Weights of a small GPT-style language model, trained from scratch on English Wikipedia.
Size: 11 layers, 4.29M parameters.
Architecture: LayerNorm before each block, learned positions, biases, tied embeddings.
Each number is 128 + 32 x the weight over its row's rms, rounded and kept within 0 to 255. Layers, rows and columns count from 0. The size above them is the row's rms in percent of the matrix's.

# layer 3 MLP down (transposed), 768x128, rms 0.0492, rows 120-146, columns 0-127
size [  6   6   7  75 125  12   7 118  99 144   6   7   6   5 160  86   8   6   5 156 129   7   5 161   7  92 157]
[[172  52 130 165 151 115 164 115 162 136  67 150 128 127 108 111 132 193 119 110 178  84 140  75 147 111 101 151 114 125  87  69  99 140 165 184  77 162 182 152 154 133 152 175 119  88 123 116 166 104 125 151 105 156 133 114 185 131 131 163  82 122 128  88  88 143  62 142 207 151 107 118 101 149 134 194 127 126 143 121 128 114 139 180 158 136 130 153 106  71 150 159 150 168 102 126 185 161 140  93  87 112 118 133  81 127 172 180 125 118  83 130  87  95 163  77 127 123 111 120 179 131 116 125 180 111 113  82]
 [117 140 112 130 118  87 104 102 140  94  82  90 113  90 101 148 148 138 129  78 139 111 110 109 138 115 121 203  79 182 106 133 127 110 113 119 107  86 134  93  90  70 114  73 102  91 124 137 114 124 164 165 123 136  96 135 124 108  67 136  88  95  83  90 123 200 171  77 115  89 141  88  91  98 158  99 118 175  69 100 100 131 113  93 144 119 109  89 168 136 127 124 151 111 165  97  55 137 139 212  94 182 118 139  74 114 126 120 149 150 114 158 171 167 131 168 146  52  96 151  97 116 123 197 165 153 126 132]
 [142 129 115  71 168 186 154 142  87 160 166  96 117 167 130 120 122  81 175 142  52 117  99 143 151 143 153 115 150 100 109 110 103 168 182 171 132 158  66 142 162 209 155 150 154 167 105 106 141 127  35 102 138 140 135 120 146 133 198 112 120 173 122 132 112 108 108 179 133 158  76 154 175 131 109 138 117  86 159 113  76 150  80 149 135 121 148 170  88 127  90 146 109 121 115 133 174 119  85 119 130 158 121 150 198 111 141 176 114 152 144  82  48 139 120 104 162 175 150 173 150 158 134 102 120 149 113 118]
 [138 191 131 122  63 121 116 115  89  71 108 120 160 141 133 109  67  97 160 181 146 123 127 136 122 113 156 125 142 122 190 174 167 135 126 157 201 202  74 105 158 175  97 139 165 122 192 150 130 123 125  95 114 111 142  95  90 106 174 139 124 132 146 134 140  26 113 176 157 116  94 122 133 122 158 101 146 134 148  64 119 139 121  94 168 130 117 161  86 181 166  73 111 115 104 146 163  88 106  93 149 142 158 128 114 177 102  78 153 111 156 120 156 148 106 123 108 126 109 135  98 165 151  68 143  71 146  81]
 [114 136  68 107 103 190  89 106 123 185  71 152 121 194 110 137 142 139 165  82  97 174 134 121  58  79 162 117  81 103 138 176 112 135  91 148  58 145  59 184  77 131 150 206 128  96 113 157 147 150  83 117 111 104 134 176  87 201 119  96 105 150 176 138 163 159 150 149  97 107 128 133 153 115 117 131 153 118 129 120 130 118 135  90 110 110 163 178  84 164 122 172 148 149 100  95 115 167 149 148 114  78 114 173  98 142 158 121 142  98 104 104  87 114 157 134 177 130 113 113 101 130 161 184 120 113  99 115]
 [107 144 101  94 104  91 164 174 105  87 218 101  96 179  98 110  95 131 106 151  90 115 114 143 141 156 151 122 117 110  66 111 140 138 179 131 130  91  90  96 116 231 152 141 125 101  88 143 115 141  56  67 131 101 137 147 183 119 145 102 154 200 126  87 101  31 148 144  70 119 158 133 121 104  92 124 104 114 163 135 121 130  92 144 143 110 165 125 116 108  90 101 122 126 160 125 144 114 104 104 163 138 109 125 142 117 173 143  60 142 133 157  68 162 136  93 163 107 132 139 145 156  87 108  99 150  89 174]
 [126 108 112  97 146 141 102 120 110 101 136 124 104 118  96 136 147 110 101 135  63  99 146 139  93 109 150  83 112 154  77 136  99 125 141 126 151  24  57 136 115 129 119  95 118  91  83  63 143 133  57 113 130 106 122  91 173  81 123 135  86 145 120 111  99 179 165 111 120 131  74  93 125  57 198  52 127 167 135 125 139 114 120  78 106 102 120 139 141 105  72 119 155  91 107 125 101 119 114 134 132 208  90 150  99 115 147  56 109 118  90 148 141 132  98 133 155 143  75 190 122 188 107 147 110 120 112 104]
 [ 38 164 101 175 180  91 131 147 152 116 105 140 158 135  99  87 152 102  95 159 121 119 189  51 122  88 135 143 126 159 105 140 123  69 124 141 172 104  53 148 118  59 115 166 150 128 146 103 130 140 175 135 164 129 127 174 137 142  79  99  60 144 174  84 121 219 172 116  89 122 124 116 120 100 106 115 166 101 108 178 103 118 100 111 123 157 169  97  75 128 158 109  87 123 125 125 108 106 169 160  72 157 112 172 120 173  99 148 160 143 162 154 170 146 134 123 130 120 116 178 132 119 103 101 120 114 149  88]
 [141 144 110 141 147  99  61  86 122 160 146 141 115 134 112 148  96 169 110 130 150 139 120  98 115 138 143 119 155 133 187 107  84 134 108 106 152 205 131 136 142 121 182 158 176 100 127  70 107  55 128 126 116 133 129 108  96  73  89 147 122 134 137  82 146 114 172 125 133 120 131  54 130  78 193  89 145  93 152 128 205 111  67  73 112 144 117 139 144 129 132 155 139 130 181 142 175 119 119 100 164 136 100 139 123 144  46 145  70 130 155 118 120 201 104 171 164 101 111 123 164 113 177 133  72 197 158 117]
 [160 149  98 126  99 116  94 123 139  84 147 126 115  99 120 117 147  57 139 137 158 169 120 138 104 154  58 155  53 137 154 130 203 109  88 133 173 132 114  81 122 140 144 140 169 152  99 109  97  64 114 151  77 174  59  87  90 119 153 128  83 130 140 107 122 119  56 122 157 144 124 128 112 152 161  38 114 146 116 163 138  73 165 178 185 151 142 142 124 143 120 154 135 130  80 118 167 150 133 127 138 110 142 139 123 123 123 130 120  98 203 137 188 200 127 132 140 154 122 178 159 101 121  54  91 127 120 108]
 [129 147 127 163 159 117 166 119 155 168 153 106 113 184 156 132 123 160  89 142 156 110 123 110 140  93 124 136  74 166 124 110 171 141 189 196 143 181  90 165 132  74 123 116 133 118 103  78 162 110 124  86 156 169 165 141 208 129 120 105  97 121 131 111  98  98  94 158 130 137 142 165 147  81 129 163 124 157 152  51 129 142 133 112 153 144 163 101  82 153 109 141 102  56 232 148 153 109 129 123 174 138 154 138  93 115 120 163 135 154  65 151  85 116 133  74 197 117  99 150 175 129 123  83 163 159 108 106]
 [136 120 136  91 129  92 158 147 130 153 126 144  94 116 147 156 154  74 171 114 148 148 153 187  82 120 171 113 167  96 116 155 116 153 111 110 227  15 108 117 147 152 115 119 151 120  94 171 145 157 163 157 115 162 126 101 184 130  76 193 205 141 118 143  92 100 198 136 144 137 144 124 157 120 187 108  85 142  98 175 131 154  79 140 135 140 109 121 178 116 177 151 155 159  78 161 122 170 149 126 170 126 110 153 168 125 115 120 139 183 128 153 166 122 137 150 145 117 143 123  94 179  91 150 111 175 122 101]
 [125  86 131 111 157 155 120 114  86 152  99  84 113 163 130 109 101 140  55 137  93  69 140 116 132  90 119 112 162 100  82  87  85 109 140 102 148 181  26 135 140 131 137 180  99 124 151  70 147  86  97 103 132 129  96 117 192 100 122 124  72 130 129 158  98  99  91 110 127 218 112 139 129 123 153 142 120 123 221 116 109 159 111 102 124 108 123  95  43  57 104 140 123 107  91 107 188 132 120 135 137 105  98 147 133 132 131 101 107 107  88 109 133  89  94  65 142 140 154 133 150  92  79 125 127  96 142 128]
 [ 93 202 128 122 118 141 165 173  62 140 147 134  85 184 169 141 117 102 161 141 106 178 155 197 135 168 170 151 171 131 135 159 145 142 105  80 160 141 125 141  89 137  91  46 119 118 129 134 116 141 158 116 121 104 125 163 124 153  80  74 171 130 147 131 160  97 160 135  48 121 148 114 132 113  98  94  75 159  95  57 129 144  77 113 122 101 144  91 131 155 134 110 124 118 162  79 119 163 104 138 127 139 114 133 154 130 129  71 180 126 162 162 164 113 123 151 151 102 169 105 102 119  84 120 104 219 176 179]
 [126 137 155 176  78 151 114  96 114 122 170 143 142  80 114 151 168 113 181 128  98 125 116 153 178  96 162 103 103 139 164 121 117 149 126 154 100 103 114 155 132 125 194  95 112 153 128 153  91 164  84 137 140 138 187 112 139 108 120 117 166 109 160 100  46 139  46 131  84 137 100 136 103  80 125  67  93 108 125 188 140 152  99 114 121 118 152 202 130 176  69  77 139  67 101  88 102 151 146 126 129 126 119 113 143 101 112  95  76 133 144 111  96 125 110 171 162 195 156 117 173 163  94 150 165 205 158 139]
 [101 139 114 111 124 155 134 134 153 115 145 181 104 134 117  89 121 117 148 116 119 134 123  96  55 190 137  97 124 158 124 184 172 143  71 123  90 185 127 102 167 138  73 172 106 120 107 144 141 124 123 102 135 120  91 146 219  96 126  89 130 153 113 125  88 154  94 130 120 128 136 169 155 174 118  71 136 156 126 135 143 128 154 123  72 124  80  91 146 174 114 196 177  82 119  90 141  84  91  91 144 107 133  30 144 187 187 105 138 165 142 148 121 131 101 141 127 136 120  93  69 107  95 151 193 173 160 113]
 [116 105 140 156 143  87 123 143 150 146  82 161 127 100 128 126 177  65 156 120 106 143 101 175 125 150 137 174 141  93 160  81  64 137  97 123 144 121 116 189 145 105  95  56 145 141 157 178 108  67 203 174 145 163 117 116  89 139  52 187 180 115 110 118  99 157 129 118 133 137 111  84 127 155 132 148  78 115 108 124 110 165 126 204 110  87  97 129 178 102 160 116 137 150 185 124  73 140 121 161 106  83 115  89 165 143  98  95 178  90 153  85  85 132 166 153 127 126 136  79 110 112 135 154  95 128  86 157]
 [109  99 115 107 162 188 109 114 142 136 100 124 125  67 113 101 126 125 101 113  74  84 114  81  99 123 114 107 104 185 116 177 125 129 107 155 112 115 130  98 115  84 112 172 124 115 118 110 114 102 127 195 115 114 139 102  63 103 165 139  38  89 115 188 132 213 164  76 175 130  68  98  86 122 180 116 140 152 143 130 107 113 136  91 128 167 115  89 140 136 121 194 157 101 124 130  44  80 197 135 107 175 125 132 144 157  82 135 130 115 114 138 135  65 148 114 136 132 120 169 120 137 121 142 140 114 182  78]
 [126 149 168 120  93 131  92 111 109 141 154 125 173 129 152 123 100 117 102 148  93 138 148 126 136 118  65  92 199  94 138  84 124 112 136  96 154 129 134  62 117 183 119 195 162 160 131 127 135 157 129 104  53 204  72 145 170 147 158 163 183 152 151 156 166  64  86  60 125 136 140 158 138 179 125 113 107 114 152 188 123 133 151 111 118  79 111 138  86 122 121 111  58 160  36 127 135 125  65 122 129 133  74 134 163 131 163 140 112 128 139 111 171 123 174 129 128 125 131  60 110 140  79 130 134 117 133 129]
 [126 103  89 156 116 109 112  86 134 148  72 139 127 112 119 116  70 170 179 145  80 199  89 166 106 155 116 157 185 124 115 153 154 125 120 195 109 151  82 200 168 144 177  98 127 119 132 118 151 122 104 118  97 155 122 163 111  83 144 111 111 106 165 174 129  83 117 129  72 151 100 161 110 103 153 123 122 137 115 174 126 190  92 122 137  94 159 140 149  68  95 123 167 126  49 111 134  90 140  56 136 148 139 120 157 149 181  82 185 165  74 133 114 116 134 167 142 129 148  41 120 153 111 142 116 153 157 148]
 [132 115  86 104 112 113 123 117 173 120 114 177 149 191 109 102 125 109 143 149 110 106 201 102 145 117 136  79 100 164 137 125 126 139 136 174 118 109 138 109 105  55 133 138 137 155 144 118 176 189 149 145 163  95 131 152 105 125  97  75 131 136 159  79 146 244 142 110  71  87 138 132  92 106  77 142  90  40 115 139 155 115 145 113  95 153 130  77 124 153 110 120  53 120 130  58 127 130 106 165  63 135 106 176 116 112 103 132 118 143  97 142 144 131 171 181 186 154 147 101 131  86 139 123 177 124 148 124]
 [119 159 104 103  97 106  82 137  99  75 165  90  91 191 113 134 139 146 104 164  89 110 121 174 131 139 120 102 155 108 100  93 110 136 178  79 160  69  41 136 124 166 164 153  84 107 105 106 139 144  71 132 153 142  93  95 187 123 119 137 164 115  93  73 138 123 138 117  84 148 139 144 123  89 135 117 123 121 187 126 114 185  86  90 124  78 117 125 106 115  67  98 132 117 148  94 133 107  58 132 165 167  70  90 126  80 163  89 113 145 126 128 104 143  74 144 187 117 134 140 141 130  81 126 162 174  79 182]
 [134 134 123 132 153 155 114 139 138 138 157 141 137 171 121 141 159  88 111 185 131  74 103 165 188 127 151  52 210 124 118 137 107 149 146 125 161 102  90 138 186 168 162 191 125 169 140 125 147 122  92 117 151 142 139  90 131 195 194 162 142  84 118 171 137  77 121 122 117 196 129 139 147 113 133 129 112  87 161 157 100 176 149 113 123 108 141 140 111  82 121 124 101 100 113 115 137  84  96 112 174  91 119  97 210 102 149 151  91 147 149  60  99 110  84 102 154 179 132 111 161 141  78  58  77 138 146 138]
 [130 140  86 110  67 141  84 138 169  77  50 148 127 175 167 121 135  84 124 130 122 119 143 150 123 184 140  89 158 167 105  88 185 133 143 154  89 123  95 197 141  87 165 114 134 112  98  87 106 180  87 126 139  80 160 139 112 118 154 149 168 121 130 135 131 107  91 129 115   6 105 111 144 119 100 127 129 103 152 128 105 158  97 126 121 109 127  76 138 180 146 156 160 148 149 116 180 123 171 154 102 170 136 197  87 106 103 122 100 149 107 157 131  90 127 151 174 147 122 147 128 135  90 179 137  44 101 153]
 [153  76 132 118 173 151 127 107  96 138  84  84 102 128 129  72 102  92 106  81  88  86 101  90  96  82 107 155 141 120 133  72  96 130 141 153 125 171  73 138 127 140  77 102 116 130 110  71 140  68 119 109  97 159 120  90 162  90 101 111  50 126 123 101  51  84  82 143 158 138  64  87 125 155 122 137 119 112 174  56 123 130 109 156 132 111 115  98  98  80 121 174 107 131 142 156 202 129 139 145 122  97 167 162 128 125 128 137 169  82 124  96 120  66 138  75 102 165  87 133 130  97 135  93 147  94 163  94]
 [125 110 192 108  87 149 124 189 104 199 117 130 150 105 160 174 146 119 174 132 175 151 115 135 150  83 111  88 131 141  71  96 142  94 107  63  58 143 116 124 114 159 108 154 125 106 185 161 106 146 160 121 133 100 141 146 126  93 127 115 176  93 134 161 104 120 147 110 185 178 141 128 115  99 148 105 110 186 172 109 192  77 192 109 118 129  93 114 143 138 111 126 113 154 109 100 132 136 146 151 184  96 109  97 174 143 121 104  97  91 130  90 134 157 131 192  38 199  87 142 130 110 128 105 105 100 109  82]
 [ 92 134  85 162 152 102 103 144 139 155 110 145 126 140 117 149 179  68 145 120 115  82 114 152 114 101  70 198  84 142 167  86 123 141 123  98 144 124 147 174 109 118 150 141  87  90 136 107 119 152  51 135 138 108 156 106  84 112 152 157 101 145 188 100 168 146 146 182 101 116  99 105 141  89  89 179  90 131 108 111 137 178 121 237 115  93 133 150 146 160 103  77  80 101 175  97  99 105 129 155  99 133 139 162 135 131 130 100 144 132 109 145  73 150  38 173 134 159 155 155 183 163 153 162 148 149 145 106]]
# layer 3 MLP up, 768x128, rms 0.0811, rows 121-147, columns 0-127
size [ 12  15  74 134  24  14 124 109 154  12  16  12  12 153 108  18  12  12 153 122  18   9 142  14 118 160 113]
[[142 130 122 152 102 148  91 116 117  52 175 160 143 123 113 169 109 132  98 168 121  91 209  89  88 140 126 118 153 144 133 130 140 102 112 173 113 157 117 169 137 151 178  94 192  82 134 132 159 174 105  35  88  91 110 160  90 152 144  75 108 105 111 100 126  87  77 120 105 118 143 136 130 149 111 106 131  73 115 130 156 161  81  91 116 141 137 164  67 141 129 100  78 117 119 113 145  61  88 124 159 134 151 109 114 136 143 110 108 148  92 163  69 110 146 159 141 130 125  67 146  85 135  64 112 127 218 149]
 [111 120 100 114 174  61 130 162 165 160 106 137 170  86  93  92 137 116 137 106 143 119 187 189 108 133 129  78 149  94 117 102  99 175 126 112 118 124 183  94 128  62 125 155 127 143 125 128 126 105 168 242 134 141 141 134 115 125 120 148 106 162 113 154  91 180 165 151 176 129 114  89 131 111 164 148 109 215 123 137 132 125 147 134 119 168  49 133 139 135 113 126 139 174 129 115 137 152 138  62  62 145  78 140 123  96 127 167 124 111 157  88 173 147  65 171 150 122 139 194  82 151 129 157 116  94 103 119]
 [122  96 144 118 200 124 142 146 137 186 132  97 125 161 157 111 185 161 109  69 135 138 136 150 141 110 122 141  97 121  91  90 144 130 137 108 103  48 154 132  94 110 160 143  40 146 115  85 118 118 122 155 141 146 119 156 171 115  99 123 114 132 146 117 108 184 129 134 131 153 121 132 169 136 118 143 102 121 132 224 125 107 113  98  94 123 117  97 165 119  93 191 159 133 155 106 124 222 167 196  95 118 132  81  93  58 146 154 116 145 103 125 128 123 137  97 181  77 145 132 203  93 126 151 119 123  49 152]
 [138 117 131  80 135  94 211 208  94  84 160 134 153  97 223 128 175  87 133 174 132 123 132 113 172 131  70 170 140 115 117 175  71 148 112  98 111 169 167 130 101 145 109 138 186 161 169 123 129 118 129 124 138 124 142 123 111 139 131 102  40 140  95 113 135  97 167 157 132 113  68 115 105 116 177 144 147 110  78  94  98 116  76 104 127 128  94  91 122 121  96  48 104 105 147 135 100 184 128 114 130 142 119 121 112 112 153 159 123 128 150 163 132 118 134  94 114 145 154  94 126  73 217 137 149 141 102  88]
 [122 105 155 118 163 105 141 121 127 170  73 100 158  97  78  62 138 128  93  90 147  81  28 136 145 130 161 147  70 135 156 155  92 126  57 110 131 110 175  91 128  75 120 159 105 158 170 130  77 111 113 197 116 103 157 125 112 148 130 125 117  93 136 140 133 225 120 153 168 147  99  89 139 106 170 164 156 148 107 146 175  98 185 161  97 143  58 130 170  90  82 127 148 163 112 133 119 138 111 126  75 130 126 133 105  96 125 109 135 107 141  82 170 124 109 133 147 102 129 156 104 125 136 183 117 100  67  97]
 [132 115 108 167 146 109 122 119 122  88  92 116 166 100  99 137 101 108  99 130 164 111 237 128 108 125 113 110 135 183 141 116 109  82  90 146 135 155 140 128 156 145 166 105 153 168 144 123 120 141 136 118 134  95 117 126  84 143  89  73 134  92 137 113 116 202 106 140  87 127 112 149 119 132 164 105 142 156  92 134 149 134 121 104 117 163  64 133 134 129  53 121 104 164 152 105 140  72 193  87 145 102 185  89 127  31 123 113 135 123 125   6 126 128  92 150 120 103  96 130 116  87 175 143 100  84  71 140]
 [ 87 147 146  99 115  80 113 110 112 162 163 132 104  99 143 115 129 106 137 160 169 106 128 101 211 133  70 150 163 121 148 153 147 149 152 120 122 105 189 175 127 144 159 112 129 162 135 191 110 133 121 115 119 127  72 138 142  46 142 150  78 163 169 146 107 112 146 182 121 129 114 113 102 117 200 124  76 160 180 135 185  81 116 147 126 132 137 134 136  90  70 117  81 131 152 165 110 139 129 195 153 120 138 116  97  68 112 164  30 105 150 126 153 120 120  47  92 126 155 135 111  66 146 121 113 119  83 118]
 [101 162 108 145 135  81  68 106 115 111 145 140  94 152 183 136 143 205  96 127 107 134 133  92 127  72 154 134 163 147 147 114 110 178 109 111 119 126 158 149 104 136  90 177  74 105 149 143 174 124 113 127 100  87  76 121 120 103  86 123 133 140 161 109 162 126 151 156 133  50 103  99 118 117  86 166 159 101 125 134 128  98 148 110 122 113 141 154  93 213 149 127 132 135 166 226 112 138 112  64 135 154 145  94  94 167  88  69 164 120 155 145 135 150 115 137  74 110  72 202  79 148 141 145 183 148 151  88]
 [101  43 112 195 185 120 104 180 160 151 128 149 114 199 147 111  88  89  83 164 126 167 117 129 145 185 146  89 112 116 127  93 145 137 103  61 121 139 147  99 106 127 187 154 121 106 122  84 132 175 154 109 118 125 194 102 166  99 111  41 109 149 105 139 127 122 139 116 120 160 139 115 121 197  61 179 100 140 116  63 177 139 159 179 122 142 128  83 116 136 116  98 109  92 172 111 114 171 106 124 125 148 149 102 146 135 163  95 129 149  61 112 131 149 122 143 117 152 135 125 130 140 167 195 167 102 112 105]
 [125  96 115 149 158 160 117 150 111 150 110 136 194 156 119 188 146 152 195  98 159 137 121 123 159 170 134 131 115  95 167 124 110  91 118 152 116 118 182 115 122 194 106 111 143 190 183 125 116 122 112 192 187 142 183 148 153  71 119 142 175 164 100 121 158  73 163 118 195 178  91 145 168  85 143 141 149 171 134 158 147 173 144 175 126 167 119 113 197 142  77 161 132 152 158 155  88 108 123 154 101 157 175  80 164  50 130 108 182 113 142 117 132 153 142 129 139 136 140 176 140 129 165 152  98 115 151 123]
 [152 141 138 162 137 102 140 129 159 109  98  83 145  94 115 127 139 119  78 140 165 143 145 124 132 116 121 165 117 202 133 118 121 199 112 103 167 238 103 165 163 101 181 118 133 139 193 161 131 126 156  68  91 128 108 122  88 175 148  75 124 104 155 121 136 174 111 139 105 128 150 172 145 183 166 136 122 111 134 130 156 131 170 100 117 108 218 143  98 100  80 115 119 157 135 112 141 124  96 116 163 109 212 189 114 130 142 133 108 151 153 132 151 129 123 162 133 151 125 120 125 102 163 106 137 139   6 125]
 [103 119 112 121 165 159 132 120 129 198 114  82 160 105 146 132 192  97 146  97 117 127 170 171 123 132 148 138 143 150 104 167 143 205 124 110 132 111 183 130 111  38 136 146 116 155  83 127 115  97 124 183 136 162 150 110 143 115 112 115 151 150 138 136 125 182 156 158 110 138  91 129 130  76 166 111 106 165 111 125  99 151 130 151 123 156   0 123 141 135 136 156 138 113 167 142 128 150 122 106 106 160 133 145 183  59 102 132 144 118 152  73 134 138  96 110 196 137 109 170  99 139 131 183 121 127  88 114]
 [148 124 151 124 116 117 158 119 130 114 118 111 123  94 138  87  86 130 110 118 145 147  38 127 161  84 152 134 130 176 148 160 155 177 124 141 147 188 121 174 152 199 167 119 147 118 125 146  89 152  96 181 117 122 156 121 108 149 146  94 120 148 124 134 157  68 131 117 101 138 101 129 146 149 141 149 128  89 105 139 138 153 154 114 138  93 255 143 107 135 100 118 102 118 122 140 127 151  55 125 100 130 128 141 132 203 139 115 122 161 141  70 144 121 136 154 134 152 103 131 125 120 119 110 100 149 233 147]
 [ 97 112  63 151 168 132 138 145  75 111 186 129  90 174 173 156 131 134  76 180 107 122 143 123 120 139 134 106  89 140  43 115  90 146  87 144 152 153 121  71  85 133 134 120 164 166  99 114 106 157  80 120 116 110 139  77 155 128 121 106  81 134 111 100 110 139 218 179 132 122 110 109 143 203 105 178 155 103 108  88 152 144 173  87 117  94 152  84  98 160 146 175 112 115 172 151 118 188 146 113 116 143 157 147 123 110 199 146 215 129 102 142 165 111 136 154  90 134 138 132 137 103 159 137 146  77 146 115]
 [127 138  65 167 152  65 143 120 156 156 103 126 133 139 175 141  85 161  76  87 142  94 116 228 131  84 133 114 155 104 125 134 167 120  91  97 107 165 178 107 115 130 151  98  80 149  91 103 150 159 127 107 127 121 178  95 140  98  87 125 128 142 140 150 212 139 177 161 152 122 125 108 178 178 121  70 142 108 117 161 126  65 147 126 124 120 112 115  58 141 153 131  90 113 144 110 122  84 140 175 103 136 115 147 124 144 123 111  51 119 117 149 107 199 123 161  87 156 151 121 116 132 127 231 131 112 117  96]
 [101 148 130  80 125  73 149 139 165 125 141  99  96 142 120 108  96 121  70  99 105 132  84 113  86 118 134 109 120 112  96 126 176 137 165 116 115 171  87 139 137 128 141 123 104  84  85 156 105 127 133 145  79 148 130 137 106 143 162 112  94  75 132 143 131  87 132 132  95  64 185  94 128 117 107 153 104  73 126 101 115 118 138  93 154 136 106 124  48 137 167 124 102  92 100 121 127 212 213  87 120 133 130 149 158 203 120 165  70 162 125 231 133 129 112 111  99 151 161 116 101 143  81  76 130 184  76 116]
 [127 129  98 140 105 140 100 121 128  88 187 187 135  91 136 164 130 124 165 168 102 135 195 132  86 180 109  80 164 105 108  46 137 114 129 172 141 129 114 122 120  92 189  99 162 139 137 126 167 129 159 109 140  95  83 129 113 138 110  73 127 199 126  98 120 103 104 136  97 120  94 123 107 122 131  55 149 128 109 126 112 188  71 122 133 156  65 163  98 160 137  78  81 127 145  80 169  52 149  99 121 115  71  69 145 151 126 136 107 106 115  68  74 163 107 156  91 111 119 103 139 108 131  86 104  99 160 159]
 [121 136 117 116 132 168 145 106 118 193  97  83  94 129 141  91 155  94 129  94  90 131  51 122 109 108 158 132 100 107 107 131 137 164 127  86 131 117 105 110 113   0  95 152  72 133 151 130 107 104 115  92 108 145 128 103 151 127 133 169 132 101 160 136 126 147 127 153 116  93 103 104 104 149 129 101 136 135 135 125 100  86 129 138 106 114 106 120 155 111 173 117 159  99  95 145 127 200 103 156 150 113 111 156  89  95 119 129  92 126 118  93 115  90 131 120 167 145  98 127 108 131 123 140 134 145   0  71]
 [120 113 106  74 165 134 109  73  97 113 107 171 128 141 114 172 134 204 110 136 151 180 151 145  84  92 115 152  87 136 172 156 156 176  71 110 133 133 122 124 145 160 106 152 175 175  98 170 127  92 168 116 130 129 149 130 126 132  48  73 106 133  82  85 130  91 141 148 120  74 115 112  94  91  99 164 109 116 125 149 105 127 133 149 135 147 146 100 100 170 144 131 178 106 103  42 120 110 104 161 163 152 167 140  85 140 137 143 126 118  69 122 181 159 104 123 140 132  42 117 136 140 180 183 155  89 130  53]
 [110 150 107 121 182  68 118 157 166 143 134  98  60 190 177 128  97 135 102 111 158 114 132  94 160 103 110  96  85 134 170 120 116 150 111 146 135 116 151 137  46 150 120 164  65 175 116 141  78 133  96 113 124  85 114 104 112  94 108  64  71 170 154 164 178 105 158 114 107 169 168 118  90 135  37 142 153 108  91 119 175 120 171 158  96 127 141 123 131 150  87 128  82 145 163 138 105 140 140 164 118 176 140 155 127  89 159 171 160 160 135 135 132 130  77 148 162 141 128 148 169 115 154 159 181  86  87  77]
 [ 94 111 134 123 139 128 121 104 128 122  80 123 151 120 104  62 131  86  57  98 126  86   0 121 106 126 155 136 107 158 140 137 116 198  96 127 113  97 157 112 127 102 128 141 107 135 170 133 119 125  94 171 116  93 148 103 105 141 113 100  96  93 119 122 116 121 102 126 167 134 130 128 138 110 143 117 129 142 118 141 155 113 145 118 104 158 255 138 161 123 158 125 115 167 116 104 129 155 189  84  91 124 141 102  74 113 123 104 128 113 146  50 121 105 112 130 144 107 117 129  92 111 156 151 113 106 103  93]
 [ 86 139 129 100 139  99 125 109 149 172  79 125 119  96 106  39 187  99  88  66 131  77 119 130  99 127 141 122  80 121  82 131 100 207 145  97 127 125 134  83 110  21  99 156  54  98 139 116 100  66 107 113 108 126 129 114 158 121 102 130  98 100 122 135 105 113 121 145 151 126 134 156 132  67 125  99 111 133 137 106 114 110 151 131 128 121  79 109 127 111 166 129 104 138 113  79 113 206 109  72  77 126 116 147 103 121  96 113 120  79 107 113 135 125  82  79 151 119 132 168  85 128 119 138 122 119  25  96]
 [116  67 105 132 121  74 162 117 185 147 136 194 161 171 190 121 121 138 112 130 109 127 133 146 137  96 142 169 163 117 128 112  76 153 148 110 115 141 147  92 125 127 162 133  67 187 107 154 131 162 115 101 165 130 162  92 119 140 107 130 123 138 130 118 156 122 166 107 114 150  73 105  77 149 121 115 110 136  66  51 200 139 150  61 148 130 126 116 114 112 118 145  60 165 132 178 127 155  97 209 155 165 153 120 155  92 161 130  93 163 127 119 138 123 144 142 117 110 170  41 104 188 163 146 134  57 133 102]
 [104 119  69 156 178 142  98 154 160 149 157 122 153 123 134 176 198 135 178  95 119 123 122 170  83 136 134 108 160  88  86 110 166 158 168 136 120  66 201 163  97  77 140 145 121 148  98 147 147 129 163 230 145 171 141 149 134  89 128 132 123 127 112 141 130  59 181 143 127 115 104  96 127  94 147 122  93 198 123 134  93 131  96 100 134 161 148 111 126 142 153 140 139 142 154 125 131 137 185  94 134 187  89 125 183  32 122 168 115 134 141 161 107 169  87 147 197 151 123 158 135 158 128 161 133 146 139 129]
 [130 189 175 146 127 134 153 151 125 144 165 145 140 172  65 144 129  84 140 123 163 157 128  72 161 155 138 129 101 123 123  65 133 135 117 127 121 117 146 138 116 133  93 123 129 171 151 155 122 133 104  82  83  99  80  75 138 129  41  92 120 127 140 133  69 112 143 115 157  84 116 104  89 186 148 161 132 148 101 108  76 173  95 163 147 126 151 140 110  99 168 169 147 138 178 129 108 148 191 149  65 124  84 197  94 131 147  93 178 108 108 151 172 135 106 139 205  92  70 202 173 148 149 130 127 117 125 159]
 [ 92  78 178 153  94 124 143  58 147  56  57 128 124 116 113 191 111 125 145 155 142 159 134 151 116 170 100 122  72 133 165 153 158 135 148 115 163  93 127 160 103 156 103 156 139 129 134 199 149 106 187 115 160 152 125 118 139 109 154 109  43 157  59 130 119 121 141 187 107 126  96 115 126  91 192 125 116 131 141 169 122 125 169 118 119 162 146 111 137  81  97 192 202 135 101  95 101 167  86 123 164 104 121  83 129 124 149 140 134 146 143 132 173  75 184  71 119 121 101 110 112  83 152 117 125  93 139  95]
 [127 169 106  73  89  83  86 139 164 138  97 103  96 110  41 132 134 164 116 155 196 121 134 128 186 180  69 178  95 136 119 170 138 159 138  78 113  93 132 104 127 140 151 135  57 149  96 162 186 103 168 156 119  70  80 107 172 139 107 110 113 138 163 113 171 131 223 124  95 115 156 128 117 183 112 112 123 139 166  84 107  80 109 111 115 128 146 139 117 145 118 145  88  86 139 185 143 110 118 173 166 159 162  93  72 106 100 155 115 154 158 156 124 132 151  60 127 121 137 141 124 146 129 113 120  80 131 122]]